config.yaml
norm_place: "pre"
lr_mult_qkv: 0.4
max_seq_len: 1024
Each number is 128 + 32 x the weight over its row's rms, rounded and kept within 0 to 255. Layers, rows and columns count from 0. Numbers have three digits each. The size before them is the row's rms in percent of the matrix's.

# o: layer 5 attention output (transposed), 64x64, rms 0.106, rows 60-63, columns 0-63
# v: layer 5 attention value, 64x64, rms 0.0544, rows 61-63, columns 0-63
# gate: layer 5 MLP gate, 192x64, rms 0.124, rows 0-28, columns 0-63
# up: layer 5 MLP up, 192x64, rms 0.121, rows 0-28, columns 0-63
# down: layer 5 MLP down (transposed), 192x64, rms 0.0577, rows 0-27, columns 0-63
o60 093:080086145141146122122103117126076145119156057101117127172094101105092166090145087047100118146039133089105137096148072133133150164112107133075127145113112128086143154138088145080169097113103153
v61 112:150169183106093138151176128093146166112129130084152068055142176146147089126167170155124126146152155128137097177125111099075180181138092145103118076108164121117140097108158125129164053125159108
o61 118:109117159145102181153162136177168176052091162158158119115174194139162122162175135154098042159140127136120103141162175094145101117117176110137101105096114105108109078111143094158087110143139122
v62 089:145132155128120163158114091197163112096153086119064086076079146118092070163132107133126074057153113116177142061140114159148163100156134108162117171123130114158114145130166094142126152124186154
o62 087:148130161103152132131156052116072123076117144182111167106150149109163073152142124114096107055101116119185108088134101166146147119138121114137130135135139109185167153151176185168092162069115170
v63 112:113105098108183159109087111184142103115121055126159155210136127099135123119109131186126139135110118079109131109109153125151110162177194147127178148185093160115107118101135201138147191153114117
o63 110:169140107093104116179037098092102117114182074171121126162108067113135121090095154127108184144154105138114134104127150138155140168137108119153128173147094184134114106120124172046149179164129117
gate0 088:156091147168159127092090164155184182146138169098100158133101164103097106176134137114157084163095097130173143104118081157138146119123094117069154137142187109130147123106094102161083056124162190
up0 086:087092147117108116128094172182127076130177170172064180200123133148095143130136129130135119154132114076125177083114066151185155170105154159120141082152135095121160075120130139130074109143114108
down0 084:134073141135089186147138141166077105149180139094114116151126123115134145186110167131148109094117161079078141148170095097195154123159155138092160108164124126166153192122143080149046106124096105
gate1 106:197050104107138169109110127071131094080092140104108128076197136143107122089091186103129177098165087159091120123128154076154109122095129154114076176148085124135129134080130140127113126114096146
up1 116:073181183123129053099117105108145121111151116103150132160087123068137115134172114078152130122112086144121163140136091083151102178108163071143111150123110151140158057101088121131178087168159170
down1 121:139164115149160135148108132134045123135115113128072097101176177149184128141077098110179183177156155113150123148112177213162190081144121104098138128122113119107156132150096136113119186142121143
gate2 091:171111137115134198110096110128113087122122064145102190134110129171147105122148092161166081148187098102159102162130110162071170102148143123143128181075122076162174164143142092124138101112082082
up2 094:112104079155115110128097158120147135140158198130127158147094096124049176133151105123168100089129135181104123141156110187104064217093147155139094160125108106129122124172106114152102138152080176
down2 095:167092122141090099115099159098172142131050160125080098121108101096177145157147116145178073174154118117136098124160124164103133226125116119150099106179084075156121118154164133112136070124141133
gate3 102:161092073163147119118142142127117109110124111129129097193167129150121120100144165113133150101100116139087116137123066099100121140084132158092158046184063179139136162173190155154112134060170142
up3 109:083156122127056169123163137115098157130159144116111118096088090109093120109068105089155083138193140102122116092160111174143122117153099120130082095142105131123093167050107133105194117189142173
down3 105:098092118098141132128101114168171132118136139093142149144125111097141079143094165141157214157145129143174105147160101103105123138097163169122196175172108129147157079191194121131072104106083086
gate4 104:139139124126162127159142136208108115122117123152174139129136074152177171153099097130143058167128117069205133145073081069173162140164145113129142133136159073101125124086143139136139102089139181
up4 102:111198096158221179097119135087142120118130125164147119081122140056115144131140109115133119127137153113087160225178106186096087114161127160171122174148144149171121142146115127125130133155138148
down4 094:128097114126078076163216095092106158123147131112093148137106148098045121101118192130091161128174124144096137071107129085095141142141092106104043100139122154126126120181134105107156116124107100
gate5 086:158151112106166155052086145112167164040090139110124129130119177148110153131203116142167136143125119150157177131101199120136135164148131079180144114169110142115134085084140109137121152143079086
up5 093:170061138115124079120155136149081183145123131114176070120097142122164086053129116099122120187154123101175096126190116120121156136074119063139088099138066124144114114143144137106096143100155165
down5 089:176133162123097125157143107162064143157076083155166102116198139086145086105050137081093129147115154104140133079131061132139142085144121113122125097084141085073109138160129169130178128133109156
gate6 097:223118102146102142142124156082097126036104168134140119114150109143150127115138145123153126121157125114136055149148147158048122127106137100207087135155120122151115134121136171041106120119110147
up6 098:114153171134107119127244170119103115114120084155164099124114104200168132184114140133120136137183111115141108186129103112087126124116109121174091131113113080083132122124124116098156134172170201
down6 099:085079154076149118126110134058149127202138121137106133153119194096096147111139064144140094125081152101126138082095115126211143154117162130118172138148154141150140123096186064128094127109135083
gate7 089:145141158146139113140159144172164106069166154131119064152148139081074126089141140126115081120189159133119096166090103139100115145125132061143129069147051115189080150111126142102080168135150101
up7 092:098114153131130120105164122097118126173071117122111136094103143157161086141174096162187178093129121131142155112186132144152125102172105141130111104072171136213162101171149085141146192163067130
down7 086:159191105104165152184174140099131171086170143102177120136120147128134160114114118167123131129155111164141105162138072143154158158058122114146148162162112152108051143167145164119205109123188124
gate8 082:177132148142180121145099117097184131117072165115135146127108079136106127134130121157159142192098128157148120117220200113146119147113193169155156130136157092128114130085060167124069108151128114
up8 090:170134148114123131118156085103084096092159112141136048104108127124140140063109163168144135096123178091145163131155129146207164135108153115160139148138148153119229115075137134123194160095132131
down8 091:125105076075108132177142144086144138123177116142153075134147128110141159105138117168167113047164149106116165136136153158185120088130102115146153131133129131117204134074113064155125097161042125
gate9 107:095120117098148081196147124109108146145099145132161177114174085138142150190208084150152111104152139118108125077115142128137153161177143112103193136148175111078123152125112100138168059175126092
up9 095:133155128135115123168151116114112157137128142114210129077154189127136156076122159155152105105120096154105148144076165068121165118165140097149177112122171155138129059096176090178166143165114066
down9 100:111167152131148126162132192150157107177133093163107105086124151142089101143071169170104170135087170109146168126172164174148152123106150133170130175105125139131140102113251114116131141091141129
gate10 084:137130133110176155132151144188190165204194156133156173157131090144124118165131071143166110159146072128128114139128159125167107161130150130107107161064144119047164089144145110134107175112106138
up10 097:084154086114175088112125157107097118176082082121119099112127166104122211092166171104122140095079176137125120106143109199109151134136157102170129085175113097154125174132153163059134107137157116
down10 093:181138085115127143146114107134120113095082140064083081055146078145121074096159145137128206120123173188090178119134135158134160111141125088118134149169103117150089119121104172093084096130086124
gate11 112:151144155189174148150100142063138170139197079134078122150102131132124153124101102078097199106094139112166159170079103154156181138143066136156094077172119152135134174132094122128116135129121142
up11 105:154079089115102125179104118072102162069126134154100107140145164144157148158150165133135120116075143170109090049138099087085107094144126114090125133140053119124152140168182169172082141115092158
down11 115:208103152111149180145065127130094089123123155112075128140119044101170156081162114129150138102134113135177123154157126051122149147116162145144158078138070117130143177111136105167107132155091095
gate12 104:156157116146109140115114180107172125186084145103077167129132064124117093159112105145141141085191103068179158112098169134166154097171118123141138173075190073114114084156128127165158140114139131
up12 108:090097094118123135100080165046123201132107163106097143177148134176134125100089123136134157145139067121136122118139152114199097130129152139162152139153115117196203089107123105132141057104131133
down12 114:152154136103112135099117138116114100121129164113092148166167218178119123134074100111113148146186101097138078173108148150178178140182117135176104144072100113152161142125087162163150136055124158
gate13 084:128101115110124159100154181156157196128112102111124141190112111189127174108118113105109128120181125117149136089104144098124152179107111105088073142195161139111162113076089120171188098102067164
up13 087:113111137142122142126061128138132112105131090153094127122163185110124112171088128173031056111129071133104103117074151135130092133121130058136111058169078132115086132142157096109101148133099144
down13 091:096084113142128190133167135064121099095111129136088136170185130128105148124086148115076102115146136132109125098165084096053129141106070039142068145123168109189133164114114112135141149106127109
gate14 085:104081114126073118128180133074097106161094120080135102105151127113100093106098134136151147162120128192084174144126100146140159204136127097186093148126156148187126072141111128068175165095094128
up14 087:072146156108074096177154155134086100159117178112083115167190118080090133138065186117155115122153099160107158101092086146104141188125094120136128130141090124106109110186166182087136142122107148
down14 098:122159135131179172118119132147191159110131085169147138113131139125164150120177107112086115156105114071189079109128179113098126011118117137102140117145117078094102122110103091167105102142180139
gate15 093:141087155159145112173141163197104183143140152166101128153093123139089118147134137071094129114097123094181105117061099116154148138181141195091131133129072078091119108120106097143135070126164181
up15 104:152099107172163123134107168108185176213153124139168108159105113099108128124156160177138126162068139160129089142098125108129113132146136158112154109114103083172084058125145067079120080129184135
down15 102:160089135109142136112131172085155054142117123111168102148138175091116153118150121145094096149078156093091084159175086092107069131123140194175107111140173104099141152176068095108086132099154145
gate16 092:098081069016138105128144148111131109082142147109097150111186056108093106122196112147119159157121101134124117126134132055131147143173132138128127168139091139133180110101094093086106098121132127
up16 103:130132068030144149084140171116124141091191142162137107188081076137090123160149126112126155147094072106133114152071117130122119099162096111171097142107072144104090127129116129108087111134111073
down16 099:113161162185098122133122187097220152071082116134136142166092162133106125146185167150065134093092155107110143163080139127162136142095062130117129147123110147093132137116144210109117140139108134
gate17 108:087130109094174067126144132121108113122099105146116162106085142097137115173103120194136108067115179108128189163171146127182111168163136071190153167129176119102109133104090098143150126196120114
up17 089:112108120128161074125081114097150155160113123124087151064101092110133143115124102197154132115062144165162151098109182103171093124088132134083169115132186097112176158118084140167163125148199130
down17 104:111113121133133088113106094099095097067107107084167171120096136130158156124145115143127114110097201127116120173193197134138127184112164059185157150130119087090094078145116084115158108167128102
gate18 086:173127124083179139097101141111131139150103166141142144099141179150143125026200158163138112132034156129148156132132170178117111111129170130118138142207157129155080136152123120124102140136126097
up18 083:157206168069138152142101141109090134104120167151099151179176136119169123108120109145161126138127165105200192091096127184136065097102129136078125127107120158086119090167130124115100168154090158
down18 088:128140147100127061082136186125134205128109163180125168146142109151172146090174167149170097096087132104121119122101210172098139089098110144128159154170133181129119121148189119145141133079134138
gate19 103:071130141051119096154151128113146083128090128150110085045161155097123140173074098154137117166103182193134124145168127150127115128096098097123125113068071113164089107163113098123125139121101087
up19 088:087148177134130110114130150136121095082114158117105080105084159090123168187073109148153106142174155149075134163157103106110110128216112156103152118146088093138100088121216109113100118166155150
down19 095:141074169188073123127166142155080195110184099141142151147120128166143125115194186092105133105147056099124164076136089162134174108144162127129136123158128165080133175096115148138093127138144110
gate20 092:102057130124163108159136102156150126107110152109099198132114092080115130195185078139129089098157093058164133132132081135112088120107079153125090170107112114134152104114128184122122104135052137
up20 111:127065099185144101148112117094099159148117110131120166130157127135119125103180108088093068107159099100163144129096100114155129160076110176112057141109036103087148112147141174169117158140079150
down20 103:162176113131136176173045115163117153100146134079097148123112153149182119118109093106131122133095116102052147171118119101081037151081130137176120085173124150161100157139101142162129114123145152
gate21 089:114131137102106173113080123161180128077147196153084120103119100169098168176130174124097136125112158123157080160141074128111118113175024107120098064101154131141109109154137103128153146142133170
up21 102:165147142087135150127104112132115146162137124133147128158168180069164102127128134174106151180144138040141078104120149149101108072112098142072171134147170133169131215127179095133093110119161092
down21 088:127196115181127099093166129065126084152070143169132126225171164128176142137120131134160118187141106092114175136153122144180155155125107114145144172189112099128086143135109109122120129099095152
gate22 106:112141136136123085143165166085156155123080120174149048154114171134127123116108152101117143102097143176157133173070133143129140120173131151146149149199155166089061069138068125122114122170178102
up22 101:146083118200091141102097095162144119125153076083152192109105069179177094102164121114134133185132093164102104102136149167088099091111144123080081127097135100146112161097127065145136116093123150
down22 101:096176154130132117155125202086150164142065123176163060136113182145118147063100111138113118119132097136169131100101125090155142184124134128168101128155101169109080105137112166124158130169209135
gate23 108:188116124136108148183123145164158083082165175158167171136080121120124102153103095189085147108151140155152143129168144105113098064168138124140104109147086099122106159187129095090154063162151085
up23 104:112105103152114161120130137053136171188102055137147164150142108127123156149185165119086128115135095115124088108120106194088169134104114110130153056075151174115152139131105158125082086163178104
down23 101:130140150159115170085144110097082115131123062118146076094148192144102129114120109082148120144159127121105084060111117109126141192175122164114120095126116136118190138109027142094158089119175131
gate24 086:105166164117094116095115161182053152132156094105134148171083122158084126120115111105134128135061149135121176178065078100144105163132122106100125105148182133135105167130066120094084129196109139
up24 091:122135113151171174140138129107121117137085137122111074124122168162111156094067151157149156139099110087188156146145128158134115064179140200128103158149123131056097190098138094132152084120189086
down24 095:077128190137114163169151175134136188117108104137175162071125087146131071116140135111126115126147129175115176038130175177138167140087124091093130093096122147161097126105121092143097164091126088
gate25 085:077091122141139104153098114131175139157118110162129067122069114172092156196113085192100143132117095147119120163069141077144107169148114145166171125124144099180103186076115128099138113079153110
up25 085:087159117127122065131138169121110136176151147163078116081085160132237171107090066142092155102142153140098094121116155139137117050103140105116124116089144128142124106079154085161122116127162113
down25 085:081138106085092116120104134153150128137170171188084068128067128123130114128097112106103150077161089112100151097125168172095130124081097111149144147104105127169123150039112158120123129181204148
gate26 102:128127104085177113152178112099153106161085140140093114122126201111147118202148126130152171134112116178108126121097205128201073117172137108151178090133117138162125138090148064162168127123132150
up26 086:165105084102123173167088191148121097098148173113142142118117156119154137126105153147149111149143155167185160145118121140149076112136089178102169135163055162164130127196127144100097096103176200
down26 097:131169126160194132140147126114115055100165107128147123183097172135156106158098142092120160119139145182083099165065128151163096105193123153148175108158097111153100119130180071167177109111146140
gate27 102:131114160147080168072136093160088143089117122055148124078102122120067084122100121123092116177190181169136111118126126170121080138091104114127124156154121151135109130129149134119147061202091172
up27 091:122113134129141154094112145125177136147136164144123164110125119086153163163141086171128067069135116095173128120117176173145158128182165104078209160108130079090137155089121087177080109170169126
down27 105:158122142129106169127150085123077145117155091107101104123124135162120062057114143168125133161138182129150105121133078138044085108165030086123128180140158110142122120148164133129145102167094153
gate28 093:057136186153142121147164161158091113056100122102095143121140123132120146172094084158066118128142110134085154093100056090133082147104123169087118123103076160143133103155117125158121099135048124
up28 086:143124149106106095134102101109061121117174111140135120149129096130096137117108128150164102123084166066056120150162086079097133157124117098183102114082116038163117097202162108083092118131128116